Part of a small language model's weights: width 160, MLP 448 SwiGLU.
Each number is 200 + 30 x the weight over the matrix's rms, rounded and kept within 0 to 999. Layers, rows and columns count from 0.

# layer 4 MLP down (transposed), 448x160, rms 0.064, rows 394-400, columns 0-159
220,172,229,200,195,196,185,245,226,227,214,175,225,157,161,203,194,251,199,158,218,178,208,224,128,231,181,232,185,254,200,185,249,189,192,227,197,191,202,215,148,192,191,217,239,208,177,191,223,206,215,238,228,217,186,221,201,240,162,204,195,184,240,107,173,239,147,241,222,170,132,213,201,191,177,217,205,218,219,170,183,254,185,246,276,204,203,163,159,238,261,170,179,283,187,230,182,228,213,194,197,264,193,136,221,266,137,245,210,154,172,227,212,218,198,192,191,190,180,266,191,209,151,202,191,230,211,160,239,219,209,230,208,163,192,224,227,203,169,206,191,201,150,220,164,235,190,207,195,169,197,152,188,180,243,198,192,177,230,209
209,260,232,188,217,177,212,195,184,225,185,229,177,230,187,198,160,133,192,218,180,192,169,206,213,151,191,241,203,191,226,205,216,174,144,219,180,202,186,185,218,157,215,233,198,251,223,210,164,230,216,234,238,185,250,213,191,191,210,220,218,206,238,182,194,205,175,176,181,202,188,216,177,236,203,215,186,221,217,137,167,238,171,239,135,202,178,171,162,172,158,150,213,179,188,231,247,179,197,176,172,163,204,204,157,215,204,236,194,176,111,210,219,202,222,207,209,225,164,188,146,116,166,217,231,233,156,207,185,220,277,182,129,213,170,196,239,254,155,240,185,189,207,149,170,179,168,202,161,215,201,196,165,194,190,213,241,165,217,214
193,219,210,291,192,180,173,177,208,199,186,146,172,174,215,167,197,178,222,168,194,222,186,188,202,172,221,190,244,221,185,166,195,227,187,223,216,259,218,201,193,177,202,205,138,227,203,172,172,224,228,259,172,162,171,165,189,168,175,191,149,200,229,221,216,167,173,185,227,175,182,231,209,215,182,206,185,103,182,200,158,191,266,191,229,206,205,207,210,235,191,203,176,219,167,233,222,166,211,206,247,201,131,201,169,224,172,156,203,211,179,240,234,171,163,172,217,229,170,190,243,202,225,207,236,213,260,175,174,218,175,251,202,208,222,191,226,224,155,212,206,183,181,168,173,234,203,252,168,163,274,278,160,183,222,155,192,189,247,193
201,229,216,150,173,268,187,215,213,179,220,180,179,213,211,208,181,198,202,172,162,186,258,184,170,212,204,215,219,183,218,237,154,222,220,175,182,186,189,187,252,237,165,229,270,202,169,185,260,192,187,201,154,159,209,206,174,181,201,198,176,151,154,197,180,179,156,259,192,229,173,183,230,200,193,213,193,185,200,239,155,225,204,207,242,242,251,211,206,217,241,194,168,229,169,220,190,229,213,248,105,193,155,219,198,170,178,269,196,208,196,159,192,276,190,245,164,222,180,221,188,208,176,221,189,215,271,146,236,226,234,201,213,187,213,188,166,249,197,167,193,238,178,215,209,169,219,160,215,200,157,242,178,174,193,195,206,206,189,147
283,220,223,184,234,184,235,193,116,187,217,172,193,193,207,225,261,198,233,236,176,229,225,175,196,129,258,223,244,188,203,215,196,192,233,198,184,218,214,211,229,196,147,221,188,234,224,144,207,203,181,214,214,166,184,287,221,155,201,243,189,197,158,148,212,229,197,190,201,227,210,144,151,173,175,173,222,141,169,162,160,188,152,184,222,205,208,171,230,181,200,209,197,175,184,180,185,150,222,199,158,196,171,125,190,239,242,192,235,207,200,165,206,166,228,217,231,245,262,188,198,236,211,220,170,176,226,215,195,166,217,174,227,213,205,238,210,157,211,177,207,167,226,186,236,194,170,219,147,152,231,197,141,196,203,214,191,249,244,219
219,219,199,214,184,221,250,188,225,196,188,245,176,194,158,204,209,208,216,205,196,211,195,204,204,172,184,193,171,223,143,167,193,155,225,220,212,207,190,230,199,229,203,156,226,215,235,231,205,174,225,162,197,246,118,247,187,160,185,201,185,218,191,204,113,237,209,207,195,241,205,208,230,167,193,216,230,184,158,166,196,202,174,243,216,234,190,175,208,154,196,219,180,219,193,137,199,243,184,248,172,187,164,245,195,207,222,189,279,260,169,178,232,225,190,175,113,183,170,176,156,209,207,221,196,188,176,273,251,165,190,176,194,228,198,240,275,218,227,197,204,109,244,218,174,272,247,187,193,195,217,203,144,202,198,211,181,226,169,254
191,208,209,228,279,201,229,189,197,177,180,229,191,194,269,179,203,186,250,231,212,203,183,144,208,251,229,172,192,178,216,197,226,155,181,192,256,215,230,144,251,190,187,203,217,172,216,215,205,193,206,174,161,224,176,208,190,212,189,208,207,198,215,205,182,194,224,215,156,223,224,183,178,173,193,220,172,180,223,213,204,193,200,253,196,185,205,208,196,240,91,197,233,140,142,275,196,220,153,280,212,208,226,206,212,181,198,199,201,191,241,238,225,170,194,196,228,219,249,182,225,265,190,230,170,208,162,166,212,263,237,166,168,218,228,198,190,249,209,227,218,243,185,253,233,231,210,195,223,235,177,179,213,240,198,190,242,241,150,191
# layer 4 MLP gate, 448x160, rms 0.105, rows 395-401, columns 0-159
188,156,144,202,184,209,227,175,214,181,196,208,207,215,186,197,189,200,215,166,187,252,176,270,225,219,199,158,209,166,204,176,209,145,235,204,141,240,197,131,174,216,249,185,221,234,204,180,206,176,124,188,218,189,200,212,186,263,193,232,164,180,195,202,204,139,158,180,226,222,215,197,185,143,148,180,132,208,154,229,222,176,216,169,228,196,188,193,152,212,170,212,158,147,147,152,184,165,221,154,168,203,197,201,249,175,183,261,258,233,236,179,229,255,123,245,201,158,145,223,210,199,163,203,155,219,205,225,172,195,174,212,197,157,180,216,196,209,191,215,224,165,195,186,177,237,171,229,187,219,162,231,188,182,197,184,224,188,184,201
152,187,158,166,122,198,204,198,194,217,161,194,223,153,190,209,170,282,285,204,186,193,181,203,213,200,203,193,193,175,153,235,151,189,228,198,203,203,225,242,215,202,153,199,194,205,236,211,202,248,138,245,220,207,205,203,178,172,173,248,143,237,177,205,212,202,262,203,145,179,241,172,183,245,181,163,183,182,125,157,153,235,147,196,218,208,131,180,158,211,197,221,167,224,209,221,183,229,196,225,218,218,185,205,187,205,204,232,162,196,177,208,239,174,195,229,155,214,178,156,200,217,186,181,229,241,168,185,156,183,198,193,236,166,235,164,252,194,192,186,217,176,177,183,213,218,198,249,238,214,181,217,239,150,198,144,191,185,168,185
181,208,220,218,204,253,240,211,197,211,163,170,183,187,208,227,186,197,210,227,191,257,187,227,222,193,261,187,132,137,282,183,200,211,231,215,167,173,209,204,234,222,140,175,212,219,207,166,223,196,195,193,217,247,182,203,181,213,193,194,236,169,170,237,146,265,169,188,180,249,195,166,242,210,186,206,205,208,248,214,237,237,262,222,208,152,172,150,210,259,166,236,218,185,256,189,166,231,205,205,272,167,211,226,193,222,219,172,157,188,205,156,196,206,227,218,204,170,153,196,252,229,205,160,222,208,265,228,262,239,179,247,242,173,206,213,229,233,170,194,170,233,187,242,192,238,235,254,189,170,191,239,199,176,203,205,198,209,232,288
144,129,205,213,174,150,206,221,212,245,174,215,126,202,265,210,186,204,184,187,214,160,235,225,238,235,113,194,209,248,189,232,208,224,232,238,213,147,238,211,186,179,163,213,224,203,185,192,237,208,183,162,143,249,227,135,243,188,221,192,279,168,219,138,197,179,225,202,171,235,210,187,217,253,170,221,200,227,178,216,154,243,210,194,211,244,217,145,241,190,194,198,217,253,266,250,176,201,138,198,230,201,236,226,222,157,170,212,225,140,199,236,191,173,225,183,239,173,149,240,129,169,192,236,229,171,229,220,213,225,210,144,210,163,207,256,219,200,167,189,197,184,190,200,214,211,212,208,207,201,224,169,225,227,148,215,211,178,176,150
207,221,184,188,183,224,205,201,214,210,201,197,259,199,207,199,232,215,192,204,230,173,200,170,185,231,252,210,227,208,228,282,195,179,117,243,138,184,198,203,203,248,220,240,202,189,236,203,242,220,206,195,184,232,173,177,165,199,201,191,225,207,225,202,197,211,218,196,226,166,213,199,205,185,201,297,136,183,189,179,191,203,177,223,217,172,191,199,161,206,208,229,177,205,279,229,111,175,163,174,177,154,232,237,223,268,241,182,232,251,212,194,236,253,211,162,254,199,200,219,233,209,190,226,164,164,229,229,186,213,223,241,202,193,143,185,170,199,160,209,227,208,180,244,178,181,162,231,202,175,157,216,194,205,173,202,240,240,244,191
183,195,207,223,222,240,251,161,210,280,214,188,213,189,188,203,209,187,222,198,242,160,250,204,211,199,161,210,157,159,180,221,218,238,213,197,209,233,210,201,219,186,170,201,238,223,133,258,173,231,236,167,190,211,182,239,179,221,249,148,222,190,196,224,213,176,138,235,220,242,229,149,172,180,222,169,208,221,201,161,189,184,205,260,189,185,240,201,139,198,217,225,188,179,264,199,125,253,204,206,200,153,216,198,129,158,172,213,176,244,205,239,202,222,236,189,174,241,211,189,167,231,231,173,209,202,194,167,162,224,157,189,205,149,187,284,151,212,244,225,171,166,190,212,183,186,170,192,194,260,230,207,241,154,203,189,170,201,221,204
203,182,183,202,214,242,153,194,189,183,227,245,161,165,207,221,225,188,227,211,191,190,265,207,206,184,169,169,199,188,185,196,213,232,181,162,139,189,189,232,220,226,178,214,225,206,214,150,188,189,224,187,228,157,170,212,187,182,195,232,197,218,150,146,220,216,172,224,210,263,258,209,166,214,219,231,290,269,114,243,191,152,226,149,145,151,146,192,163,215,215,204,181,241,195,196,173,175,209,177,163,161,183,193,229,199,188,251,216,171,203,207,158,231,240,123,180,196,181,208,178,188,237,254,161,193,156,223,170,178,170,178,253,187,113,184,232,180,181,229,205,232,191,176,225,146,168,225,149,224,157,188,244,193,159,210,184,235,204,243
# layer 4 MLP up, 448x160, rms 0.104, rows 395-400, columns 0-159
223,240,211,206,129,203,164,245,246,172,176,178,212,249,216,211,191,213,271,200,134,191,231,149,193,190,217,213,214,172,214,211,212,151,205,183,220,155,201,159,210,183,172,201,211,211,180,164,190,195,232,213,211,196,207,219,220,188,196,189,186,193,260,222,211,167,167,245,222,206,230,251,171,265,216,172,215,196,248,187,196,219,224,237,181,171,169,209,159,220,219,193,188,173,204,213,172,175,201,203,173,210,172,97,165,199,168,210,140,185,227,206,189,191,245,192,212,146,214,189,194,199,242,180,196,172,258,227,185,249,168,190,216,228,226,241,153,239,227,256,244,210,210,190,214,218,188,219,176,215,187,188,194,186,176,171,234,155,269,173
198,169,186,203,188,158,204,206,223,228,218,207,172,203,257,200,216,214,209,216,223,162,220,226,143,179,183,280,199,200,190,140,206,187,227,205,226,163,215,217,231,177,223,158,178,242,182,196,190,191,177,215,142,233,178,173,218,155,164,214,228,247,225,203,205,235,219,187,181,216,256,217,168,233,231,237,223,166,201,216,232,268,218,164,229,186,219,176,224,182,209,238,223,174,161,183,231,203,249,194,147,218,212,228,197,178,218,196,187,155,183,169,177,202,202,194,233,194,243,184,180,235,189,181,189,197,187,212,221,219,178,151,252,170,241,162,145,245,236,244,202,235,174,194,214,225,199,272,177,230,113,200,221,194,213,174,202,216,222,140
219,144,195,238,186,173,191,218,177,230,189,196,190,206,197,236,196,216,158,214,177,195,162,218,178,181,245,171,137,211,186,215,230,227,196,223,162,233,198,231,166,218,206,185,253,218,180,183,174,185,181,189,142,258,157,267,265,179,227,225,166,195,165,205,140,182,212,175,242,205,207,238,212,271,174,210,247,214,241,208,241,189,179,221,193,171,205,208,193,265,155,218,245,147,218,241,170,222,176,147,182,233,188,208,214,212,161,198,248,213,187,241,179,168,198,199,240,225,130,168,248,259,193,199,204,188,210,214,200,182,200,170,209,217,173,200,183,240,202,216,141,216,189,178,239,197,211,144,209,176,257,190,241,177,200,220,204,235,250,267
178,257,236,189,171,261,165,182,216,191,189,196,177,187,210,167,201,225,214,137,139,252,226,191,183,85,172,196,191,175,214,217,204,196,183,223,192,197,194,152,188,216,174,204,187,226,156,161,249,176,210,186,222,190,240,229,278,132,208,182,190,228,207,179,173,167,240,186,224,182,241,192,180,185,172,183,235,186,254,221,248,162,215,180,274,220,147,233,217,251,213,180,153,220,171,182,210,238,168,232,165,170,198,134,252,208,171,178,229,195,194,203,172,182,212,208,196,230,217,180,193,189,214,213,191,222,241,209,237,243,186,224,201,185,158,250,180,175,209,216,199,198,157,198,185,182,189,176,202,186,201,184,216,255,209,195,209,193,231,231
177,206,151,188,171,167,232,216,159,200,170,219,194,191,232,256,139,204,143,275,206,186,207,217,246,187,179,156,177,186,193,190,139,193,225,223,240,167,185,159,173,177,140,210,217,178,188,197,145,189,177,265,200,179,186,206,205,207,198,145,246,197,211,205,204,227,170,204,210,244,220,222,201,164,202,163,228,188,202,176,218,193,108,195,203,207,176,158,204,165,220,130,196,219,231,148,210,198,212,167,209,196,247,213,204,188,267,206,222,218,178,122,169,173,239,192,163,154,213,258,227,194,208,203,230,274,216,195,208,200,197,169,149,164,162,136,229,214,184,159,161,203,224,111,199,246,167,199,168,222,194,245,264,221,194,219,152,204,200,219
201,209,207,187,176,193,226,226,172,200,210,182,227,201,161,217,229,182,202,232,187,188,134,163,227,173,231,196,160,226,155,213,201,206,216,230,214,155,200,248,175,185,184,225,188,175,213,218,206,228,186,177,225,210,224,241,173,234,181,163,185,198,208,223,222,223,212,221,214,127,221,171,182,231,255,256,178,176,246,175,178,228,190,205,171,206,214,190,242,207,209,186,275,212,256,176,222,179,238,184,281,198,225,186,183,202,150,199,225,150,231,217,214,191,211,180,184,242,189,166,196,197,214,236,237,180,176,169,197,248,226,186,225,138,275,197,181,186,200,186,199,178,240,148,152,185,149,171,250,186,208,162,233,189,189,168,199,177,163,142